{"hidden_size": 512, "norm": "layernorm", "rope_theta": 100000.0, "learning_rate": 0.0036, "warmup_steps": 200, "final_lr_fraction": 0.02}
Each number is 200 + 20 x the weight over the matrix's rms, rounded and kept within 0 to 999. Layers, rows and columns count from 0.

# down: layer 2 MLP down (transposed), 2048x512, rms 0.073, rows 538-590, columns 256-319
# up: layer 2 MLP up, 2048x512, rms 0.0793, rows 539-590, columns 256-319
down538,144,216,184,202,177,188,221,215,217,168,192,212,202,216,210,155,212,193,192,178,182,209,185,160,209,159,177,187,208,190,212,212,214,194,205,199,156,194,176,201,186,191,207,209,201,227,197,188,210,195,192,168,188,223,175,185,195,181,194,195,200,180,203,186
up539,195,185,185,161,198,205,198,167,136,189,165,191,231,150,168,230,203,180,196,197,185,186,191,208,199,188,248,184,189,203,190,190,219,252,206,196,221,230,196,213,203,196,208,209,164,175,229,215,181,189,224,199,193,192,214,175,234,219,237,222,188,213,205,204
down539,166,200,214,209,224,160,198,188,198,212,222,221,160,177,212,198,187,210,187,200,202,193,219,213,175,193,187,215,187,224,173,203,213,198,192,181,215,198,212,195,203,217,176,212,215,205,166,205,214,229,208,189,182,223,226,233,199,196,156,187,222,162,151,187
up540,212,209,208,184,221,211,233,227,183,202,202,146,204,237,193,166,172,193,185,171,182,168,232,197,185,179,200,188,212,226,218,246,208,204,185,158,230,184,180,186,233,176,191,215,258,191,180,204,201,148,136,201,213,176,192,197,166,226,181,179,219,209,231,162
down540,173,165,253,172,201,202,188,193,213,223,214,213,182,171,218,207,189,225,197,192,212,223,202,178,214,200,192,209,204,215,181,187,179,175,186,192,146,164,164,204,194,222,178,210,167,207,210,206,205,210,203,215,190,202,187,188,210,195,171,226,221,177,227,272
up541,185,199,217,180,169,211,187,163,179,204,151,200,187,206,185,203,213,222,193,219,195,238,190,220,213,228,207,206,201,234,210,223,165,193,192,179,197,230,195,162,172,202,203,203,194,184,196,193,171,178,238,214,190,212,208,158,200,193,204,196,212,192,197,167
down541,215,194,194,221,238,196,224,210,207,204,198,203,231,200,228,210,170,180,207,213,196,153,223,198,179,174,217,211,220,195,179,198,211,193,231,206,197,184,197,227,209,162,210,168,228,223,221,183,212,179,190,174,188,176,183,217,196,187,212,214,197,194,177,200
up542,178,220,212,186,222,191,191,187,185,215,186,198,212,207,212,221,193,242,226,188,216,228,208,166,189,189,202,232,207,204,196,178,190,195,209,202,179,209,209,207,178,195,224,173,208,237,218,201,219,203,149,204,192,193,227,162,201,230,190,189,201,229,180,184
down542,178,198,201,223,203,182,209,175,216,236,193,202,201,204,185,203,178,172,210,209,183,218,198,221,178,223,139,196,195,207,205,201,193,199,181,200,200,201,207,203,177,209,197,192,191,172,176,210,192,226,189,176,183,183,209,227,225,180,183,155,203,183,230,181
up543,212,201,214,191,162,208,207,194,200,201,183,198,154,195,184,199,228,246,169,227,198,173,173,177,195,173,213,219,185,198,169,213,171,196,191,212,214,229,250,183,185,203,145,209,182,176,191,181,231,154,241,214,179,205,211,189,192,215,159,206,204,196,206,163
down543,183,204,181,165,214,191,217,235,188,208,172,211,187,184,202,186,204,216,229,236,190,205,191,203,199,195,236,160,209,178,165,193,223,211,173,200,197,181,226,187,208,198,193,225,190,193,226,202,201,169,249,216,213,209,186,160,225,219,165,222,167,190,243,187
up544,197,225,207,218,209,193,216,200,227,201,219,175,213,205,198,208,187,201,201,203,196,170,204,185,196,196,249,221,208,201,174,207,204,187,182,227,180,183,193,198,234,202,205,198,187,164,202,197,229,200,239,171,205,169,201,159,197,205,215,189,185,209,175,167
down544,192,178,221,200,162,204,223,178,201,204,174,185,235,200,159,183,230,192,202,205,206,219,186,195,188,210,159,158,233,173,228,217,212,201,215,181,203,210,179,216,226,202,212,201,216,197,225,198,183,214,172,193,203,206,215,198,256,207,192,218,166,234,201,210
up545,209,211,191,202,227,215,194,198,178,197,201,219,229,233,191,187,211,216,201,214,202,194,213,216,204,203,233,181,212,171,166,202,185,215,155,219,207,205,213,189,224,201,223,176,172,192,215,207,204,212,210,209,186,224,186,244,197,184,188,179,225,215,206,255
down545,154,199,204,172,195,206,231,201,205,194,200,184,219,178,194,209,199,208,189,198,186,208,214,254,173,189,193,202,196,177,191,209,199,167,219,196,166,188,162,194,186,204,201,223,211,205,190,214,225,188,182,201,199,211,216,216,210,184,185,182,187,194,214,181
up546,189,206,181,199,187,183,213,188,178,193,226,193,193,197,169,166,236,201,198,180,194,196,225,216,188,205,212,214,204,225,230,182,172,204,183,184,227,217,207,216,235,223,223,192,195,213,223,209,204,197,192,215,203,207,197,200,208,196,216,189,184,197,223,209
down546,220,196,204,219,176,159,189,217,199,194,190,196,216,198,180,199,223,219,198,158,216,191,176,198,207,211,236,209,161,189,212,201,199,210,194,218,179,215,197,185,199,180,192,208,253,203,181,199,219,215,201,208,219,202,182,207,194,216,213,194,209,195,191,204
up547,217,202,194,249,189,165,195,202,195,156,200,188,205,182,188,152,194,218,169,204,192,180,198,183,239,203,191,227,187,194,219,199,180,240,191,175,193,226,205,198,234,198,152,184,198,201,216,163,232,220,191,195,180,166,191,200,191,203,187,187,195,212,233,206
down547,213,204,182,211,214,206,174,189,206,187,225,220,169,183,196,159,224,184,189,171,220,201,147,171,201,202,219,190,186,196,229,224,227,215,186,169,191,167,203,248,202,175,164,164,176,196,214,175,207,191,223,196,223,193,204,195,202,233,173,234,195,206,227,206
up548,215,168,228,190,242,238,196,142,180,181,229,188,145,196,227,220,186,166,225,198,202,184,198,199,196,178,212,208,181,188,203,170,221,184,219,223,168,185,211,223,203,236,202,197,194,222,193,187,226,225,202,186,178,195,195,207,205,195,213,228,176,212,220,232
down548,241,166,196,218,197,179,167,189,216,174,184,216,200,162,191,239,200,222,238,171,193,183,200,240,175,236,172,195,174,168,168,156,200,224,159,193,175,211,186,189,217,185,173,269,197,213,162,189,208,211,198,218,197,194,219,208,202,224,224,218,156,208,209,211
up549,178,211,200,224,203,228,212,218,194,224,208,220,221,232,199,156,217,184,174,186,174,191,213,195,195,147,212,190,225,187,188,208,186,178,176,177,195,210,211,212,188,186,175,205,190,186,224,237,189,192,244,209,203,191,211,220,172,221,206,191,225,203,194,230
down549,195,197,230,183,205,160,148,170,197,178,177,217,213,201,209,171,169,157,277,196,216,184,211,169,217,184,182,185,178,201,177,184,187,235,194,178,203,203,194,216,221,217,180,209,224,212,191,142,207,203,203,186,189,261,199,213,208,185,234,183,180,187,180,200
up550,206,192,190,177,216,179,206,209,189,212,219,190,185,211,217,212,208,199,196,209,195,224,224,181,188,222,176,180,202,203,171,225,181,201,237,200,208,213,198,186,181,216,175,197,203,214,199,193,201,235,212,151,197,223,200,248,208,208,210,203,224,210,126,200
down550,179,212,235,188,200,190,204,216,181,193,186,222,216,191,189,177,212,203,188,181,209,184,209,212,216,187,195,192,197,202,214,177,190,178,172,201,203,194,226,199,215,205,215,225,201,207,192,193,214,202,201,202,217,184,188,179,214,151,158,175,193,206,260,202
up551,247,186,222,206,188,193,174,192,216,164,195,187,205,166,189,227,185,213,218,203,190,186,236,224,240,197,181,198,176,197,177,196,216,240,201,167,196,211,194,204,226,172,158,223,168,226,181,222,194,214,182,205,223,206,230,206,227,210,180,213,232,165,191,207
down551,206,189,152,196,209,175,196,210,232,187,211,204,204,188,213,200,193,164,195,194,190,161,220,187,193,210,246,213,196,176,170,187,175,211,229,214,211,173,226,208,194,232,189,201,194,192,197,184,204,193,209,196,203,245,188,223,206,173,242,198,228,218,224,205
up552,211,196,195,246,212,231,199,213,226,212,218,193,202,213,211,170,205,174,190,183,211,223,193,249,250,221,180,187,208,195,231,236,224,225,225,196,216,210,190,225,218,185,186,180,226,193,212,214,199,183,202,176,210,211,218,200,201,183,231,227,215,223,196,220
down552,212,189,172,181,195,168,219,175,178,168,206,183,210,195,172,244,184,214,240,218,194,195,167,204,175,180,208,201,207,179,231,167,238,200,151,217,171,181,237,175,213,178,218,192,224,185,241,202,194,184,229,220,178,202,225,199,165,225,167,213,209,170,173,196
up553,192,211,215,202,189,215,248,225,206,236,205,209,160,198,178,182,168,209,173,190,206,213,207,175,220,214,191,203,221,198,212,223,194,175,197,190,177,182,146,221,182,201,216,197,208,214,218,180,193,198,186,161,206,180,201,210,180,181,194,184,210,227,195,195
down553,202,209,201,217,212,157,176,205,197,182,191,157,172,188,217,224,194,201,177,195,200,194,190,213,184,203,193,206,200,193,207,179,224,220,224,195,215,219,228,215,200,175,208,191,202,178,198,206,192,231,214,233,199,205,212,164,215,207,210,190,196,182,226,186
up554,173,178,199,227,184,186,188,172,179,229,199,141,169,182,187,252,197,220,206,177,188,220,215,202,220,193,244,175,192,180,206,185,168,183,175,205,225,201,229,219,196,202,209,172,188,232,193,189,204,238,210,206,202,200,195,197,186,220,172,236,201,174,175,206
down554,201,240,222,183,210,227,201,221,212,204,187,226,205,211,236,163,202,167,204,204,239,196,225,230,166,194,151,194,221,232,215,229,204,237,229,177,192,215,182,202,194,194,215,205,220,190,179,205,212,191,193,208,217,194,210,214,196,201,186,176,206,216,207,186
up555,180,205,198,175,195,203,227,215,213,217,210,188,193,234,206,196,213,208,181,194,239,180,190,173,201,204,221,196,212,222,154,211,187,208,214,194,202,180,199,197,175,230,209,229,203,197,186,222,182,236,238,182,171,193,201,204,186,214,187,223,212,210,189,217
down555,200,180,182,212,190,203,195,227,187,207,170,184,175,192,201,206,181,193,190,166,209,203,211,181,195,225,190,178,186,195,197,187,224,186,236,188,225,195,170,193,199,213,188,240,220,223,180,198,211,175,174,207,182,200,156,151,175,162,229,204,212,190,184,180
up556,184,205,209,158,216,203,210,214,243,194,212,195,181,190,187,208,175,203,214,235,194,208,215,173,211,205,237,210,212,167,182,236,236,237,209,204,156,190,200,198,177,203,186,212,201,226,204,214,197,199,198,181,195,192,231,181,198,206,181,195,170,192,169,232
down556,196,176,186,219,219,234,223,211,188,215,196,230,233,203,191,202,214,192,189,203,196,202,192,193,207,200,128,193,208,165,213,195,178,187,162,194,214,176,219,234,161,218,207,196,181,170,263,215,204,205,181,207,203,186,204,207,213,213,210,178,199,188,236,181
up557,232,185,228,208,203,203,210,214,222,197,146,223,177,227,185,196,178,197,212,223,216,212,201,203,204,207,159,178,169,230,217,222,216,231,255,208,210,177,202,237,175,234,206,212,187,205,205,199,220,208,154,201,193,192,184,198,177,184,189,226,241,184,199,223
down557,153,159,194,195,194,174,172,161,193,209,183,238,208,185,210,200,218,202,200,202,217,214,242,178,230,196,172,186,193,189,203,194,239,177,209,185,198,175,190,198,179,221,201,172,194,152,224,200,213,224,169,211,193,197,188,185,170,164,207,191,202,211,214,168
up558,199,213,220,196,191,213,228,196,212,211,176,199,192,205,217,172,202,205,197,200,215,186,196,176,194,209,223,198,191,185,197,222,198,190,224,198,195,215,205,182,236,199,240,155,206,246,186,180,208,235,207,202,206,196,243,199,212,184,217,241,205,170,183,213
down558,208,198,186,190,188,219,200,205,247,188,215,242,149,199,210,195,181,237,224,198,184,185,222,176,189,188,232,164,235,212,180,166,214,182,180,190,188,199,179,205,165,167,201,216,185,183,208,191,194,186,218,212,164,196,175,206,176,192,198,186,192,232,209,210
up559,214,170,210,232,192,188,214,220,213,199,206,180,246,191,202,189,189,187,214,184,217,204,212,213,207,211,163,165,190,236,219,229,224,159,215,205,183,178,192,197,228,199,209,190,191,184,201,204,178,206,159,179,180,199,214,198,215,202,196,206,175,183,209,233
down559,178,172,167,170,203,232,233,189,174,199,223,221,168,223,185,226,206,230,174,247,180,209,194,213,222,181,204,183,192,182,199,157,176,201,208,196,213,205,226,200,211,183,216,203,221,195,193,196,216,196,228,222,194,166,225,197,177,205,209,188,197,191,212,191
up560,195,164,198,246,201,180,193,212,217,208,207,133,208,202,149,216,166,159,205,186,163,184,231,201,258,210,227,177,201,179,211,227,183,182,220,223,213,190,173,215,178,221,167,214,232,174,190,227,176,242,231,217,217,150,199,169,213,182,179,190,177,178,215,214
down560,235,201,203,204,195,171,181,175,206,247,205,200,178,225,176,209,204,183,187,194,208,186,166,227,158,206,213,240,187,201,210,167,249,203,216,184,161,230,183,171,219,170,230,188,196,201,193,173,200,223,228,166,237,216,214,209,206,223,206,226,191,233,213,234
up561,194,231,213,227,190,189,200,206,257,244,200,193,186,217,179,183,195,186,210,236,232,219,208,202,200,243,204,183,186,201,200,208,201,184,198,176,154,241,194,228,205,214,208,211,199,223,189,189,170,220,192,185,169,205,197,206,215,183,203,207,191,165,198,200
down561,206,184,181,201,205,195,188,189,175,209,217,198,209,207,210,168,181,207,204,173,173,184,181,206,186,178,199,196,206,197,164,192,224,210,218,212,227,182,200,156,204,185,229,225,177,196,183,235,187,211,196,208,214,201,203,215,186,178,220,187,195,195,203,178
up562,195,197,203,178,164,206,193,212,219,210,233,222,161,212,205,210,210,226,219,206,205,204,206,163,228,199,176,209,207,187,214,193,189,206,202,197,156,189,217,190,192,178,212,212,193,188,200,197,188,192,186,226,201,242,190,192,212,215,184,190,214,209,174,185
down562,198,208,206,218,212,220,198,223,200,236,229,209,202,201,187,200,233,200,194,190,217,239,212,239,200,168,194,178,165,225,200,190,198,203,186,240,252,214,155,207,183,213,191,185,219,194,177,197,221,195,211,204,196,233,214,203,165,182,195,198,222,202,194,228
up563,198,161,209,220,234,186,165,211,223,191,182,201,203,175,213,216,209,180,185,182,235,227,191,174,209,201,234,171,179,203,167,185,197,196,198,199,208,178,199,206,193,213,199,211,186,239,201,215,190,189,204,231,192,189,204,188,192,191,188,184,187,199,228,176
down563,204,220,200,206,190,223,209,167,225,181,170,177,212,209,212,214,209,209,259,216,218,205,221,201,224,211,207,218,220,177,218,221,206,154,196,209,222,241,219,198,212,195,212,182,203,172,205,175,226,208,209,211,185,194,169,233,160,204,240,237,177,199,201,228
up564,194,204,213,183,176,204,186,196,216,187,200,148,154,229,195,160,174,186,193,180,195,173,167,178,214,213,218,210,189,194,180,234,229,192,224,229,192,226,179,194,202,186,202,198,185,225,186,191,183,207,181,168,210,202,196,187,206,183,187,212,208,181,211,210
down564,186,189,213,176,210,179,201,200,199,224,195,224,201,165,227,188,190,189,166,220,194,190,195,202,203,173,226,249,218,218,185,168,210,176,204,208,225,185,196,167,198,190,224,163,200,192,194,194,170,181,180,210,162,201,194,203,179,173,199,197,204,215,204,153
up565,183,225,213,210,212,207,190,214,203,216,183,234,188,213,190,196,189,205,180,197,210,137,212,217,190,222,202,152,202,195,197,231,208,233,213,227,184,198,193,185,207,174,198,165,215,191,193,188,208,196,197,200,213,175,181,199,208,208,206,186,217,171,194,169
down565,211,179,185,199,176,202,187,181,221,165,225,185,180,215,220,192,182,193,208,204,200,254,198,172,197,196,186,218,192,211,191,189,188,212,195,198,190,195,192,188,193,212,238,237,192,209,168,214,181,211,197,207,182,207,191,208,191,198,188,196,176,244,194,205
up566,207,166,219,209,217,198,173,183,194,224,186,177,210,200,177,175,221,186,203,190,200,239,193,219,166,239,235,181,180,190,220,160,219,198,196,171,225,185,211,177,184,192,211,188,173,202,168,202,227,202,182,200,205,188,230,218,175,169,226,176,202,169,236,195
down566,168,216,231,197,216,200,177,215,216,221,212,188,185,180,182,199,166,219,227,186,210,221,223,189,199,202,187,230,250,210,194,217,213,215,232,192,200,174,221,241,213,191,224,180,227,173,209,209,199,216,214,200,184,192,196,194,198,245,145,193,251,171,221,213
up567,205,228,210,195,228,191,216,240,216,212,173,176,203,206,178,197,217,220,221,206,198,224,182,166,200,214,187,159,236,195,182,192,217,216,218,211,164,220,202,216,210,196,216,178,219,228,202,191,202,217,189,183,223,178,186,222,232,212,203,178,193,191,212,186
down567,213,165,214,206,224,216,219,161,167,217,236,197,201,196,230,223,180,192,203,207,189,177,185,221,195,203,214,184,238,215,229,194,178,181,180,197,227,195,195,188,218,142,206,211,219,197,217,191,196,222,201,192,166,150,194,210,198,198,219,234,218,210,213,202
up568,199,189,208,170,228,194,169,218,185,213,168,207,179,183,200,209,191,172,211,246,209,222,208,217,220,185,206,185,216,189,182,225,222,214,174,211,199,210,212,205,204,205,196,257,189,214,178,184,236,213,232,210,197,225,241,220,210,202,222,187,212,179,176,174
down568,167,169,190,196,183,192,215,199,198,189,199,201,203,174,202,203,217,215,211,200,183,209,222,188,218,217,177,176,212,178,196,165,206,177,212,178,187,168,211,177,239,189,175,162,191,211,182,191,181,189,206,161,197,227,174,220,194,168,194,209,183,199,198,187
up569,198,203,238,213,213,193,189,184,186,181,228,224,178,188,207,204,195,219,228,199,214,217,189,171,208,212,220,205,197,213,172,204,218,183,207,240,210,208,204,193,184,197,206,174,199,192,213,217,194,195,195,198,215,209,203,200,207,192,178,214,224,202,184,204
down569,201,206,193,196,196,230,213,206,219,190,196,210,194,188,181,210,227,211,209,216,208,155,200,219,206,182,214,183,211,167,210,212,177,190,161,201,161,240,249,143,191,209,190,209,188,179,168,227,227,201,199,213,235,193,249,204,210,199,223,157,188,174,194,208
up570,185,186,167,186,211,209,214,205,186,210,198,208,199,173,172,210,175,240,209,191,232,205,176,202,152,190,181,199,171,215,201,164,215,202,189,222,204,209,161,215,189,200,205,189,209,222,192,189,188,190,185,197,186,193,163,187,187,187,197,210,189,172,190,223
down570,215,183,208,138,182,203,190,167,228,174,236,181,171,248,185,230,194,212,181,227,177,207,191,208,181,202,186,210,192,201,227,210,233,192,234,217,170,201,172,182,171,192,232,187,219,193,163,227,205,192,214,212,224,214,201,197,185,198,220,216,178,183,210,208
up571,195,202,198,170,215,207,186,193,194,180,232,209,201,192,180,192,235,214,232,233,195,207,192,182,183,187,211,220,217,222,179,180,172,201,188,191,216,215,200,208,195,219,186,212,190,202,194,152,185,196,171,230,187,222,181,203,172,187,194,205,163,220,228,220
down571,196,180,194,184,188,180,188,218,196,200,181,212,204,237,163,206,189,214,154,203,185,228,205,189,201,188,196,226,186,201,217,260,169,189,223,226,184,206,211,184,212,224,187,190,164,219,189,191,182,212,248,220,224,181,171,209,222,180,191,195,214,239,192,222
up572,210,214,204,172,201,190,198,176,198,192,184,188,184,173,197,198,209,204,240,206,183,219,219,199,223,184,197,220,192,230,227,186,211,174,208,211,180,205,213,216,199,196,172,183,168,172,201,188,210,197,201,158,171,210,181,170,173,203,196,196,207,202,221,194
down572,192,224,209,174,199,204,212,234,227,175,224,193,267,184,207,189,210,206,175,214,203,176,223,200,215,168,201,192,190,207,207,176,222,236,195,193,196,198,210,170,207,163,224,170,172,191,178,226,209,214,194,186,199,181,207,189,186,205,182,220,176,188,192,194
up573,204,231,219,175,222,170,194,220,215,226,215,206,224,188,201,182,191,184,223,245,208,205,220,183,238,192,224,208,212,216,200,170,209,199,179,149,211,184,194,185,223,177,197,193,167,233,166,189,197,233,182,223,225,191,239,184,217,190,212,207,202,213,197,181
down573,216,209,159,196,174,191,203,203,193,213,186,180,201,180,179,206,207,204,186,235,205,186,176,201,180,208,159,162,178,212,181,189,195,215,244,195,205,205,211,216,178,220,197,213,178,198,184,173,211,212,197,185,200,215,214,188,188,176,225,205,210,210,221,184
up574,193,174,186,217,209,199,192,199,203,230,165,210,158,207,197,196,226,193,185,216,177,192,237,217,231,192,182,155,191,217,178,202,199,190,166,191,213,158,209,183,170,195,172,196,194,208,167,209,231,202,217,216,189,181,215,208,179,206,176,169,219,264,161,184
down574,222,216,235,185,216,202,194,224,182,144,223,202,218,189,212,212,168,225,191,156,200,236,167,192,209,217,204,234,171,195,216,227,193,225,256,197,222,224,171,201,233,192,212,212,204,233,221,207,186,183,190,185,188,224,197,204,212,185,204,215,195,178,205,222
up575,234,194,256,167,204,188,230,186,180,252,220,203,179,212,205,188,202,214,226,132,203,185,201,192,201,176,205,183,168,171,218,176,202,232,175,196,192,197,186,218,207,208,178,182,165,231,189,174,203,166,186,208,178,197,205,157,178,216,195,182,210,203,241,221
down575,219,240,158,217,215,214,209,245,195,166,205,183,213,227,221,220,206,186,191,206,210,202,200,226,190,211,197,211,209,201,167,206,202,177,187,193,237,185,176,203,170,135,189,201,192,204,229,203,221,219,192,179,209,213,241,224,180,192,197,218,185,200,143,187
up576,206,181,190,222,193,184,200,197,163,213,204,198,159,214,202,198,222,187,210,187,202,167,210,195,217,176,200,244,212,217,206,208,223,192,189,205,204,205,223,167,193,210,208,191,195,175,167,217,195,234,193,212,209,181,189,189,180,192,205,168,236,213,175,227
down576,218,224,219,183,193,178,231,214,172,186,215,193,204,157,202,189,197,188,218,212,240,211,226,210,175,179,212,174,177,224,224,188,178,163,202,205,199,216,170,187,168,205,193,203,244,194,194,222,197,187,219,209,233,207,197,201,190,184,194,220,169,168,184,182
up577,207,174,237,215,187,230,244,216,194,201,218,225,176,194,215,207,184,187,145,192,213,222,193,200,193,228,216,200,215,217,242,196,198,197,206,194,179,214,206,216,211,206,176,188,215,213,145,220,183,184,214,205,225,229,217,225,163,185,178,166,216,199,218,200
down577,192,189,205,227,221,205,215,174,228,199,185,188,188,194,206,193,167,177,197,220,216,205,197,173,180,168,163,205,194,169,205,206,187,196,211,214,218,214,185,212,192,165,186,223,192,165,236,203,209,193,195,204,194,187,155,202,221,188,181,206,201,187,210,212
up578,213,232,200,170,213,197,175,200,197,221,165,219,197,232,217,234,219,207,189,206,224,192,211,178,148,154,196,226,198,224,207,217,202,207,185,204,239,225,177,188,200,184,165,141,229,175,191,181,208,187,184,220,187,200,212,214,173,205,203,209,201,208,213,155
down578,191,176,185,198,247,191,226,197,204,215,188,187,193,206,230,189,200,232,200,186,185,208,222,199,193,210,167,178,182,176,205,197,164,200,199,216,228,216,182,217,208,238,192,199,188,251,200,189,165,222,176,207,220,208,190,228,203,213,218,199,190,201,206,177
up579,177,201,171,173,212,181,182,201,179,196,240,227,199,203,227,198,188,255,194,196,180,212,184,186,185,195,212,195,215,179,197,184,166,212,205,196,237,224,235,212,212,183,176,239,214,163,179,213,220,197,207,206,198,208,232,178,158,208,215,236,193,195,197,161
down579,189,171,173,227,199,212,170,187,175,204,214,185,172,221,208,202,202,206,207,199,215,164,226,154,193,168,203,201,238,225,206,180,197,235,170,207,208,216,212,185,237,160,211,206,195,187,238,217,201,182,161,198,176,222,212,211,206,188,209,188,209,173,220,210
up580,189,195,199,183,183,165,221,167,218,224,214,126,182,190,163,186,180,231,206,204,191,208,189,186,210,212,227,212,210,196,191,226,229,238,209,239,184,228,170,207,202,191,191,181,232,191,197,217,210,258,178,196,220,206,207,200,183,239,205,202,201,173,202,205
down580,237,195,211,229,198,190,202,212,211,207,199,254,206,208,209,181,196,195,192,194,179,182,211,214,193,183,194,189,167,208,189,198,219,173,197,182,211,189,179,219,201,228,210,190,203,184,180,205,184,221,208,197,184,205,216,188,199,178,196,226,213,194,190,199
up581,190,216,242,242,195,199,199,217,199,227,165,199,179,189,173,237,203,212,204,204,185,176,211,210,203,219,227,147,212,193,205,199,184,197,190,194,201,196,181,211,174,211,204,163,204,238,190,192,198,171,246,221,221,162,212,229,168,191,199,194,217,198,262,204
down581,249,216,182,196,220,244,220,200,184,192,235,189,185,207,202,187,201,246,193,206,195,187,227,205,203,162,185,237,190,224,192,194,229,181,179,186,185,211,215,212,225,200,176,215,183,200,207,187,194,196,217,166,175,214,200,182,215,192,199,173,184,174,189,208
up582,231,165,211,224,199,190,199,230,212,211,211,220,185,212,194,207,206,199,215,207,246,173,205,215,210,191,194,204,187,220,211,193,196,194,193,197,174,186,227,208,172,188,206,209,217,195,174,204,162,210,181,215,213,218,215,194,151,198,199,187,213,228,151,206
down582,199,215,211,212,222,247,219,196,173,176,202,189,201,208,216,202,204,199,251,164,196,234,189,223,186,177,215,191,203,199,186,203,177,192,187,226,202,223,156,216,212,202,223,181,160,170,210,195,185,193,196,174,193,181,187,206,247,198,232,186,225,200,199,224
up583,196,189,200,188,175,201,202,206,183,210,199,196,203,207,184,220,207,195,230,203,220,240,222,181,190,208,223,185,174,186,171,188,217,194,235,197,221,205,216,199,186,195,220,192,182,205,200,213,209,184,185,173,202,198,199,202,215,180,216,203,189,193,202,181
down583,207,190,167,211,206,197,213,162,197,199,185,180,211,182,161,208,211,183,177,214,198,192,207,206,218,160,189,198,219,215,220,209,191,208,186,206,191,197,175,221,181,214,218,154,189,192,195,196,205,198,223,225,204,221,211,218,239,208,180,214,194,182,207,187
up584,153,234,187,199,186,207,182,205,213,171,220,200,200,204,229,182,201,189,204,207,145,226,208,195,196,214,203,195,201,214,218,195,229,210,222,218,206,234,151,190,184,207,171,222,193,226,168,170,244,228,188,179,181,208,213,220,210,201,201,206,208,188,191,216
down584,211,211,200,195,193,185,192,214,196,195,213,210,207,200,197,173,193,189,180,195,185,210,192,200,194,207,173,215,234,206,234,214,240,221,214,199,187,221,195,211,197,194,185,157,193,155,221,171,195,254,193,171,200,179,228,216,167,200,235,196,219,213,223,235
up585,209,209,172,190,174,211,203,217,217,214,174,201,217,176,192,163,197,177,164,186,206,198,188,221,229,200,221,223,224,192,217,202,177,191,233,208,183,199,219,226,218,214,163,172,193,221,201,218,213,212,160,200,218,204,158,206,176,197,217,227,168,192,205,200
down585,172,203,228,208,205,182,204,176,199,227,184,207,168,209,207,199,167,219,210,207,211,227,186,204,219,181,213,226,167,205,227,187,201,185,186,199,187,213,204,224,199,203,190,227,178,220,193,180,196,178,219,209,187,217,218,205,225,199,200,218,191,204,193,216
up586,195,180,192,166,202,196,182,196,211,200,204,206,202,229,177,160,248,196,223,201,175,204,181,178,246,172,198,235,184,228,201,182,179,215,221,254,197,223,192,202,181,212,150,268,204,173,186,179,203,200,227,218,200,201,215,193,193,188,213,238,209,190,232,185
down586,217,187,214,204,196,209,184,197,212,194,191,212,167,196,187,204,213,199,198,192,205,196,232,230,189,237,215,209,203,191,188,185,189,183,150,173,220,219,241,164,182,179,191,169,185,207,220,192,211,174,203,214,180,196,183,196,222,199,191,187,213,224,189,207
up587,212,202,198,201,213,214,182,181,166,188,233,153,206,209,200,206,210,206,187,199,191,227,212,213,208,200,208,172,185,221,219,213,191,202,234,220,197,196,201,221,187,180,159,201,193,227,193,162,197,167,214,173,204,170,176,185,203,218,201,220,168,198,187,174
down587,212,199,190,206,213,199,184,192,179,218,194,209,240,233,204,174,235,170,219,202,184,229,200,185,185,149,239,181,236,210,227,223,169,169,191,195,198,213,218,193,189,177,196,190,189,206,227,222,191,216,187,237,209,200,204,207,161,234,215,206,165,201,205,208
up588,197,232,199,213,198,191,218,157,189,211,193,198,200,222,206,192,199,182,192,184,215,230,197,197,223,193,218,206,181,182,225,253,190,199,171,208,199,213,198,182,203,186,166,197,182,202,234,225,208,191,251,189,185,192,216,231,251,167,216,181,202,217,237,169
down588,205,206,186,176,182,196,214,219,212,233,205,216,213,203,189,217,176,210,204,200,198,171,214,207,205,215,205,196,212,219,206,185,226,198,204,162,226,182,208,229,188,210,211,204,197,188,174,187,211,218,165,213,188,202,180,203,188,204,199,185,219,175,186,203
up589,191,219,166,218,136,194,179,236,172,214,158,174,213,211,207,196,213,194,190,204,145,199,215,202,222,192,196,170,251,193,172,237,179,199,207,185,191,208,202,201,199,191,219,205,197,191,208,188,225,183,228,237,211,173,211,170,190,182,228,205,194,209,205,179
down589,191,191,206,195,240,208,222,183,230,217,237,217,185,183,208,202,181,221,200,207,224,214,189,206,192,208,202,199,163,196,204,186,208,182,187,176,206,218,190,200,198,196,166,208,184,203,208,202,216,205,194,165,209,237,181,206,224,194,190,173,205,182,191,207
up590,211,193,199,264,210,225,198,179,219,212,179,219,200,194,193,199,192,220,195,214,215,198,188,186,213,177,162,202,214,213,207,215,191,174,195,153,168,193,173,221,231,199,177,178,190,234,186,170,205,208,205,203,190,198,212,205,183,210,173,196,220,227,192,216
down590,187,242,206,219,213,197,213,202,181,150,236,215,208,217,212,205,197,216,185,199,201,211,201,186,190,184,183,200,190,204,199,205,189,222,212,178,176,203,180,249,205,172,171,196,190,196,223,179,196,149,237,240,200,190,202,190,176,214,198,187,181,224,160,154